{
  "n_layer": 15,
  "d_model": 128,
  "n_head": 2,
  "n_kv_head": 1,
  "head_dim": 64,
  "d_mlp": 512,
  "vocab_size": 846,
  "activation": "squared_relu",
  "norm": "rmsnorm",
  "norm_place": "pre",
  "norm_eps": 1e-06,
  "positions": "rope",
  "rope_base": 10000.0,
  "rope_fraction": 0.25,
  "qk_norm": true,
  "attn_scale": 0.166,
  "bias": "none",
  "tie_embeddings": false,
  "parallel_block": false,
  "init": "normal",
  "init_std_qkv": 0.0442,
  "init_std_o": 0.0,
  "init_std_up": 0.0442,
  "init_std_down": 0.0,
  "optimizer": "soap_variant",
  "lr": 0.00373,
  "lr_mult_o": 0.861,
  "beta1": 0.95,
  "beta2": 0.95,
  "lr_head": 0.00319,
  "grad_clip": 0.5,
  "warmup_steps": 68,
  "schedule": "wsd",
  "decay_fraction": 0.877,
  "decay_shape": "exp",
  "final_lr_fraction": 0.0,
  "batch_tokens": [8192, 16384, 24576],
  "seq_len": 512,
  "doc_mask": true,
  "train_tokens": 114200000,
  "steps": 7364,
  "dataset": "wikipedia_en"
}
Each number is 128 + 32 x the weight over the matrix's rms, rounded and kept within 0 to 255. Layers, rows and columns count from 0. Numbers have three digits each.

# down: layer 2 MLP down (transposed), 512x128, rms 0.214, rows 373-456, columns 0-31
# up: layer 2 MLP up, 512x128, rms 0.151, rows 374-457, columns 0-31
down373:137111167130079085155119121142077113150129125110090090117124157152124084099144148147100114131133
up374:176130118118109163208080161127141135109155151127127094170107164134053102097095112124147119156108
down374:095119153122103139199124127092183148157114141149126162098125137130132163108142118153109139183127
up375:175109134139145139159133162148144103131133142099129102126131111110134116122100147097144164148133
down375:111126140139105122142145108126120156159123153145151104138136130152104151115144111150102121124117
up376:135118159118152142119138130106144133122165139124125129121121171119147139162155139101147092143130
down376:116130122116105121112133149125142138134160131157120139097101081150116137125131143140113129127142
up377:143093140110122121157088116114145119128126123079187110121138146124125139172094141130183097110105
down377:144193075000187000209130106064012016152012000200247163067046000000088050127142000212094196107000
up378:140121170130143113153147108145139120117129144090124091139132121159118133134099123142158112139134
down378:139129117161145126117108145112108130111156116131117160143124110102107132142122135163130107116112
up379:150132124103131123133134131121133123123122136118135126123113109127148129136108134157158148133119
down379:128130143107135126122105105126106138139131113124109146127119133119127108123140125124122113123151
up380:126104088176122158109134188136152154161124100104153109033126131178092132128155166117139098159088
down380:177156168122103131123132191128127153110150183143125150117122165117128174145179119108111134137148
up381:114049182101139181109100129191150117081138131112251102143166137075085102140118144176157109127086
down381:131164133100109155148129163112137133104132106175130096115151142101098132146142144094114122098130
up382:155114123128113103146115119149107122150126143122125161176118105115125122169109139114175140113142
down382:106129125125120143125102158142119153125155100133156152133157116142136108095138145139145133111131
up383:124131117125138105158141125134137114112076115083091161136128156123115125153117108121151116117133
down383:131115143107116114081147096148108121164139106148138142130109129133183130112133123145115146121112
up384:105139143130109114101162106112164141063196112134113105130133192174077108179104126125156129158143
down384:125145131135130170143156116146152173150127133171151118160131101126150133157150119152076099104141
up385:145125156113133127157114128148144157118120145090147112127077104136119129166102156121157118109134
down385:110129133130109115088143129117147127104116148146142150140124140131128127129155124128116136154138
up386:087104088142110123133093162000205077074253145108096129154013173164132087213197173184172183168107
down386:133154123095130184144123071132077167129142125151152084126132086114146219137098166111097160131115
up387:131089181110111063038097121096084190134152132090166098203105213023054179170087211124158177146172
down387:138169143175144158123136161106130093128140113160127151167131108132154124088083105129105114101125
up388:125137125107140098127151128130095116118138121115159120150108134103115128153119153136157134109127
down388:115079129136145091174123105058091155075089120148132079067063140059106164104126085150148094102125
up389:120124140128132129133146133119129130132122112104135123127101115140113134119133131125159136173135
down389:112120127132115122120121119124117141119142123150138129119127137128153125139115133124133112124122
up390:186146113074151102127200170120090108119108121142125115120115165116112133155109224126195096153137
down390:122188122103135134146129126160149135145131107109141155118102114138129148108138100091090136125135
up391:119164150099195095148123130100169049140157143102144062129190135135102125133078125098220143155134
down391:168132174095130128182103122169150100143105147134156122119102104132159137140153154139107118170130
up392:175110141161194107137176151095140108112120113070104115150131127093145116115123138136120120125104
down392:140129142113130113155136135116126121099150120159132133123116139129125140118115138133140120113117
up393:240154109124147115106105129119043119123108145112083137180131075080138095059144144110202102139124
down393:096118110124130130097189088120145125137109145177153091101156097140111125125130097129097098143146
up394:143081127157151067140150151165143119052096092143057077094110149138092059178140115069174140158087
down394:132128114113136133113130108108144096124174107136131129147145133117169122113118087134129134170111
up395:154124150154134106119131132127125127124094126101136105108111165139123119169126159106159125125133
down395:130125093121121144154101095095153133138127115134108129122125136134123134108108105133143132144159
up396:172137152139126116127161119156096117116144094136151116142129159108114108157144129162192129109130
down396:140121136128152116125124170170152131138160131134077165105135108165137169127147128151071121090131
up397:111112157098164082158160133133140169040139107083154132168136129117107118161108121134156119160099
down397:137144142110138158111053130119124110126099154139150169109094129152140131102133159090151132133109
up398:155088162144162124148120164128069120108142103109160121131119142125117134115106110135156161121108
down398:093118112107141120106136144095148111166144132145126096145115117149111102131110160113132120135150
up399:145130150102125126156138122109132135129122101116129136130106116117119131142113127132149111135132
down399:105114141136118132127123125155139142150144100144129124134136111147105126123132131131115145115115
up400:099107164124173106104079091135112081108136132070183064189155133137160179104149176170218114091063
down400:135135201099157196099156190079162043067107096111058255120119126255171135149111107051067197129124
up401:138117135107125144137116099127140135111135137108134108121115157127110142127114117138150121111101
down401:124131137134132124142125122130126139130119147125106132126121131114116117116138141117110144153133
up402:136138128126131137136124126129122147114123124115141116137137123126101142130119128138147142130121
down402:129116123138120109131110128125127127136139124143131115137108132124132124128150120126118117132130
up403:128128130128174148156176152181132114141053119102155117127102121120100133158133129121183150141101
down403:140123128118116112131107116097122101109086124132203113075126100160106136167122122133147120158109
up404:127123130101170111151189146091131118110108107086120074109156131143126080123139141133170158119088
down404:118107137148115127120083129148133119145136132131119122118121127119136141138125114114158100096159
up405:094089147146134119136098209240177170209068196151153098142079122130080124149184180065150111150175
down405:083097207144162134184178156160117116149163165079215121150079098125179110099142071116132091080138
up406:132127165104142136144134133119118130115119125103118106139112120132114123112117160120162120121126
down406:135137117145122134109106146135125140154132112124138122149130123139130135115111109136109133125123
up407:144120148135131116167071139157131125090137123096139079097114180130104095129106187182143170109109
down407:093093059130122126106149206184104166160171183166141099090103132105161065145047089216168116137125
up408:089110118089181183124113144088178139113114123127159124119113171165019057159184215178080173119088
down408:141145096115130178106107112091102121133133140171112099134144157111071098170129155146138112126133
up409:185187171143121142170125196207173116096123122109128020178119078190142121157148111129190189189159
down409:101131133151115131100159133131144120132150141128133132158140100124157113155113126081059151089140
up410:108098151111157000110120140085189107122196117135123120104131124150156157136093097152149157155113
down410:139093124164132127154085149134159103142115110138148122169155126100121105136145137131158130127125
up411:138129125179073112101138130155118160060127182157123160128118126165178096108151170041154118159138
down411:067138130128100163128108128101131150103161142123134155128158152090117132199165151139063100162117
up412:162106109081162148174178114154147101131156148080120103144122118118149104145103151118165116130101
down412:163167096114149142117147125136092106087085184104131094147048189036133174061194139166069089183100
up413:140159128077169137165156107174114098120132115108082055127119112145130090149141117144166151117096
down413:095164136117107117115165111167103129101146102136143112126135097118153191131152124141129106137094
up414:187106150079100199190187154082127151016153138168172146104060110143042040207159132153141153097150
down414:132168120132128109162144104131122137139114112203113110141157123157131135118121145165115128136161
up415:142128159132160144174094163111152119110112114108134109131114131143141143153124137099161148136128
down415:132134110153079147136157104148150144112158119152139133138139151154121119106141145120115143142121
up416:120118119124158130116138140116128125160112137101124109122142121167136106138112136159167121159113
down416:141143133122136098116159118140123157112128135157131142104146156133126153111134137156119147134135
up417:154192198134196136101100088116138043139111057137114169097112169114133111143152099144086148142115
down417:116127142090131144126172106183154139144118122142148124138093130069142126127139152179076130145148
up418:167160151131134122155164136097097092106124108172102102118136131109129166131123151169176126144105
down418:106152128102092140142122134136130137116142132160092106143140080114122131107140129126098152198146
up419:150077148139119133111137219164140214191094157097127120110104106137089124206214210098112145144150
down419:135148191133087148173178163121194156154135179081184084124127133129157118118129092158131102097176
up420:082088148215128161183119148146174164170124151126183117060100165071087156134166138116136131149108
down420:128154113102132117149108117111076112111120110083149162130137146137185129094088107091128089178167
up421:093126145108110092090141119059091115077155154096168110137049199152109070152161166180118127140086
down421:091136121119136125104172140109141108197176158149153131170098123108109085138186123119058129126135
up422:149100142093178150177083120167095105135180125116131126166066133148102150146180138145172136112102
down422:071216035084068116202108102132105111050150049101103101206153064043255111043120255166000178158159
up423:164119147122126089154198104140104132107090140088135131106149133130094108132101121131174136100095
down423:157167130098136114143129159146126124120117130126127128121136090151156115140127123125080130122129
up424:159111168131135138133122100125087121098094092093150099105123154125126111129113108090146141110113
down424:128117121137129154151154136129125128126140109143141095134114105088122132101093122138134106123127
up425:106140188168068146158050149147166081159142137147201124063166128055117197165185151206116131165095
down425:112122142133129104086106118149109124114134091089126129101100153130169116141127122100125084121139
up426:124126128111128113134120113118119159109137145101135134125133136126110145121138123149139108158098
down426:139123140140104113113116115146161189150137113164124137126132145134126105108122129112112125130166
up427:090134156166164056131227168170151139071178172105040076117060109120112144139125119070099218189095
down427:139144086109111133100104145130087137138161127146148132152115131130148106139128138095058136122069
up428:149118186100134105123142151128129136136114127091110099126112113137119086128166148133146096156112
down428:136152173164126132099152149131107186139151112171123130117111126126164114114151134121114132164102
up429:127104146117157123154141122137131084134129135108133119131102143105117115118122134107156128138114
down429:124134150115107123144137128146145133126122132136125113108140122131120124134132126119130133151121
up430:154124170068150131111152140160128147103115145100123094172102149150114107144136100136149148146121
down430:098111138132139148111137079075150132144117141165108105161090142149108159166104147156155084153131
up431:155140141118121112196163167126087109174141179075129124183148100109092118063095101109096132124198
down431:094123149090129089148164078138059142111133101153122129162134125124099135125115146151096098140150
up432:105092169139127105155172139135097127206144173078229124115129085060157114093156082120189104086150
down432:143139142083142124143135133146116117134112136091096140132099189084139114155097127143096168167119
up433:206114104190180159153121131098046153038167055061123143077018115134166021144107123091182157174118
down433:081164131139090111104148155099121096159084093121112107136179136199088142174143157138085135127169
up434:114118150105143139181148122111108093122108111077122114158106131117088140112108114135167120139083
down434:139128100131065052161117104153079168191103194121113193136005150145095143103089098144125149064135
up435:159118143134146124136170093139130140149105154085162105160108160135129103170067091127141120094120
down435:129136119130089124118113136122114146153102105142144146078130109108135119137154084149111160129166
up436:130101135123142123126128129118122134130120132123119123112120130132131141143127127117135121116133
down436:137141136146114135122147114126126118130126140139130124123131131124126131131135124138118133141128
up437:150109152102135124123124126130113137110136140106125134120138124138134140130124143139125135124110
down437:132158134143126129128147137143115168113153130100175169116131106132099144145150128112127135143091
up438:142128110102166147125190148149166044138194149126146083160086161206182083132119131148199131145120
down438:239255038000016106167102131122043060083050220130233172152014162000189004157255098253134000223184
up439:197091134144166137179169099124150108117167091109171075105143156105145174107163126126194101050097
down439:160148141173071097089186138134088109169135149104093140175114151118125142161122116136171115170171
up440:103088106213160178122096173177198105168108180081203138084165162108088090132202183111134171211094
down440:146124149115092154114142121103117100123159153127103171110120149096128132142158113157092162168111
up441:129106149128157125158127166110153116134092118168138111115082109137139133149168132101153151176097
down441:109096122160144133129143133132114140075158093083089133130099159130125141121137107102159148117164
up442:164100143128173117152139111131128104115132126116152119141115096112112120137148139134157120165112
down442:153151105128113142130120122146132131114132126129114163088139119152138137099135130149116161122138
up443:135124142129162132141139142139167125132139145078113123132111094139102091184157127098167148144103
down443:132120069110106111125122102137081117138134115179121099152124171106132157065128127137147105109144
up444:162108162145165114168158140153103137115094142091121101129095125138104141151083152121133125155147
down444:128095108135133162104084111152133143104133125193165127121140142144166110099155159131071130126149
up445:137125145131151132127146122136118141126116145103130100118133111110095105141123144122173126142118
down445:134111119113112148103150122119131140155094114093150146128116118131112112153118143140124132141155
up446:150066140138125121142101109159135193157094159145143173084119130118120104186183115121111073095153
down446:113119080130136126078066133139132131183141050123123082124141158121149138178130160149145216138164
up447:124138165119169124116104133157143151097124132112132110147102144113129134104125141108136123122140
down447:131116116146130142146107125126126141113111148103125129124110141125126107113109125141132121140156
up448:113138170111162131154160179124116119153074187101161082134136123072117088138080129028144130191142
down448:108133108164127104167161106119101159184115097115135101135125156080120109108118093108125150106155
up449:173127121082110068146128155211147165112128163124114123176150120106093096117122123126181098118134
down449:145128152154131108096141128120113102166117153149148121125118104128107130126134102089087104147155
up450:158125129132139149142137130130113129143115135106126139068111132118119176148134114108132096128115
down450:116122136115115131131096141139134129141146142130145133130109112153133128145130095130106130112121
up451:132089133103146141146139109131126153120081132107136126123119136158100131159088141132133118108123
down451:101139130122130158101108120122122115181127141116156132147122123138144117108132124126103150137122
up452:139108135122155075151150119146181171051159163087131096162114141154159087140049126169184150140090
down452:158136155105117142125087135086123113144144109147119152164108130127117078119122152114132143116126
up453:150118130143182171170102186159130156080138134075136104123119115124093112138137136144159134105081
down453:052151130139133124179144102181100154148157147154144146121144149104145121143108099135084159140118
up454:129151142123146112113120158186113106135137142096157104152119129115128147139129111111121144143140
down454:139093129087124084116113133106146115131131147107141107080171108116090096138114100123102074123200
up455:114116131147149178165106125139117071118074104093159113136120068099133131132139124145171149101130
down455:134128118111146119129111127133137158102121165220137165117153137157114112122118097077132143118115
up456:142086122088162130113113141140093089104099115081107078113130140109139141131120154120153110135074
down456:148104145109121136159141135120136133083159085144136127106143120146140143134165125165111173113147
up457:161155142103124074112165152118150103097096120092134099120115138141109157105134122129152125155087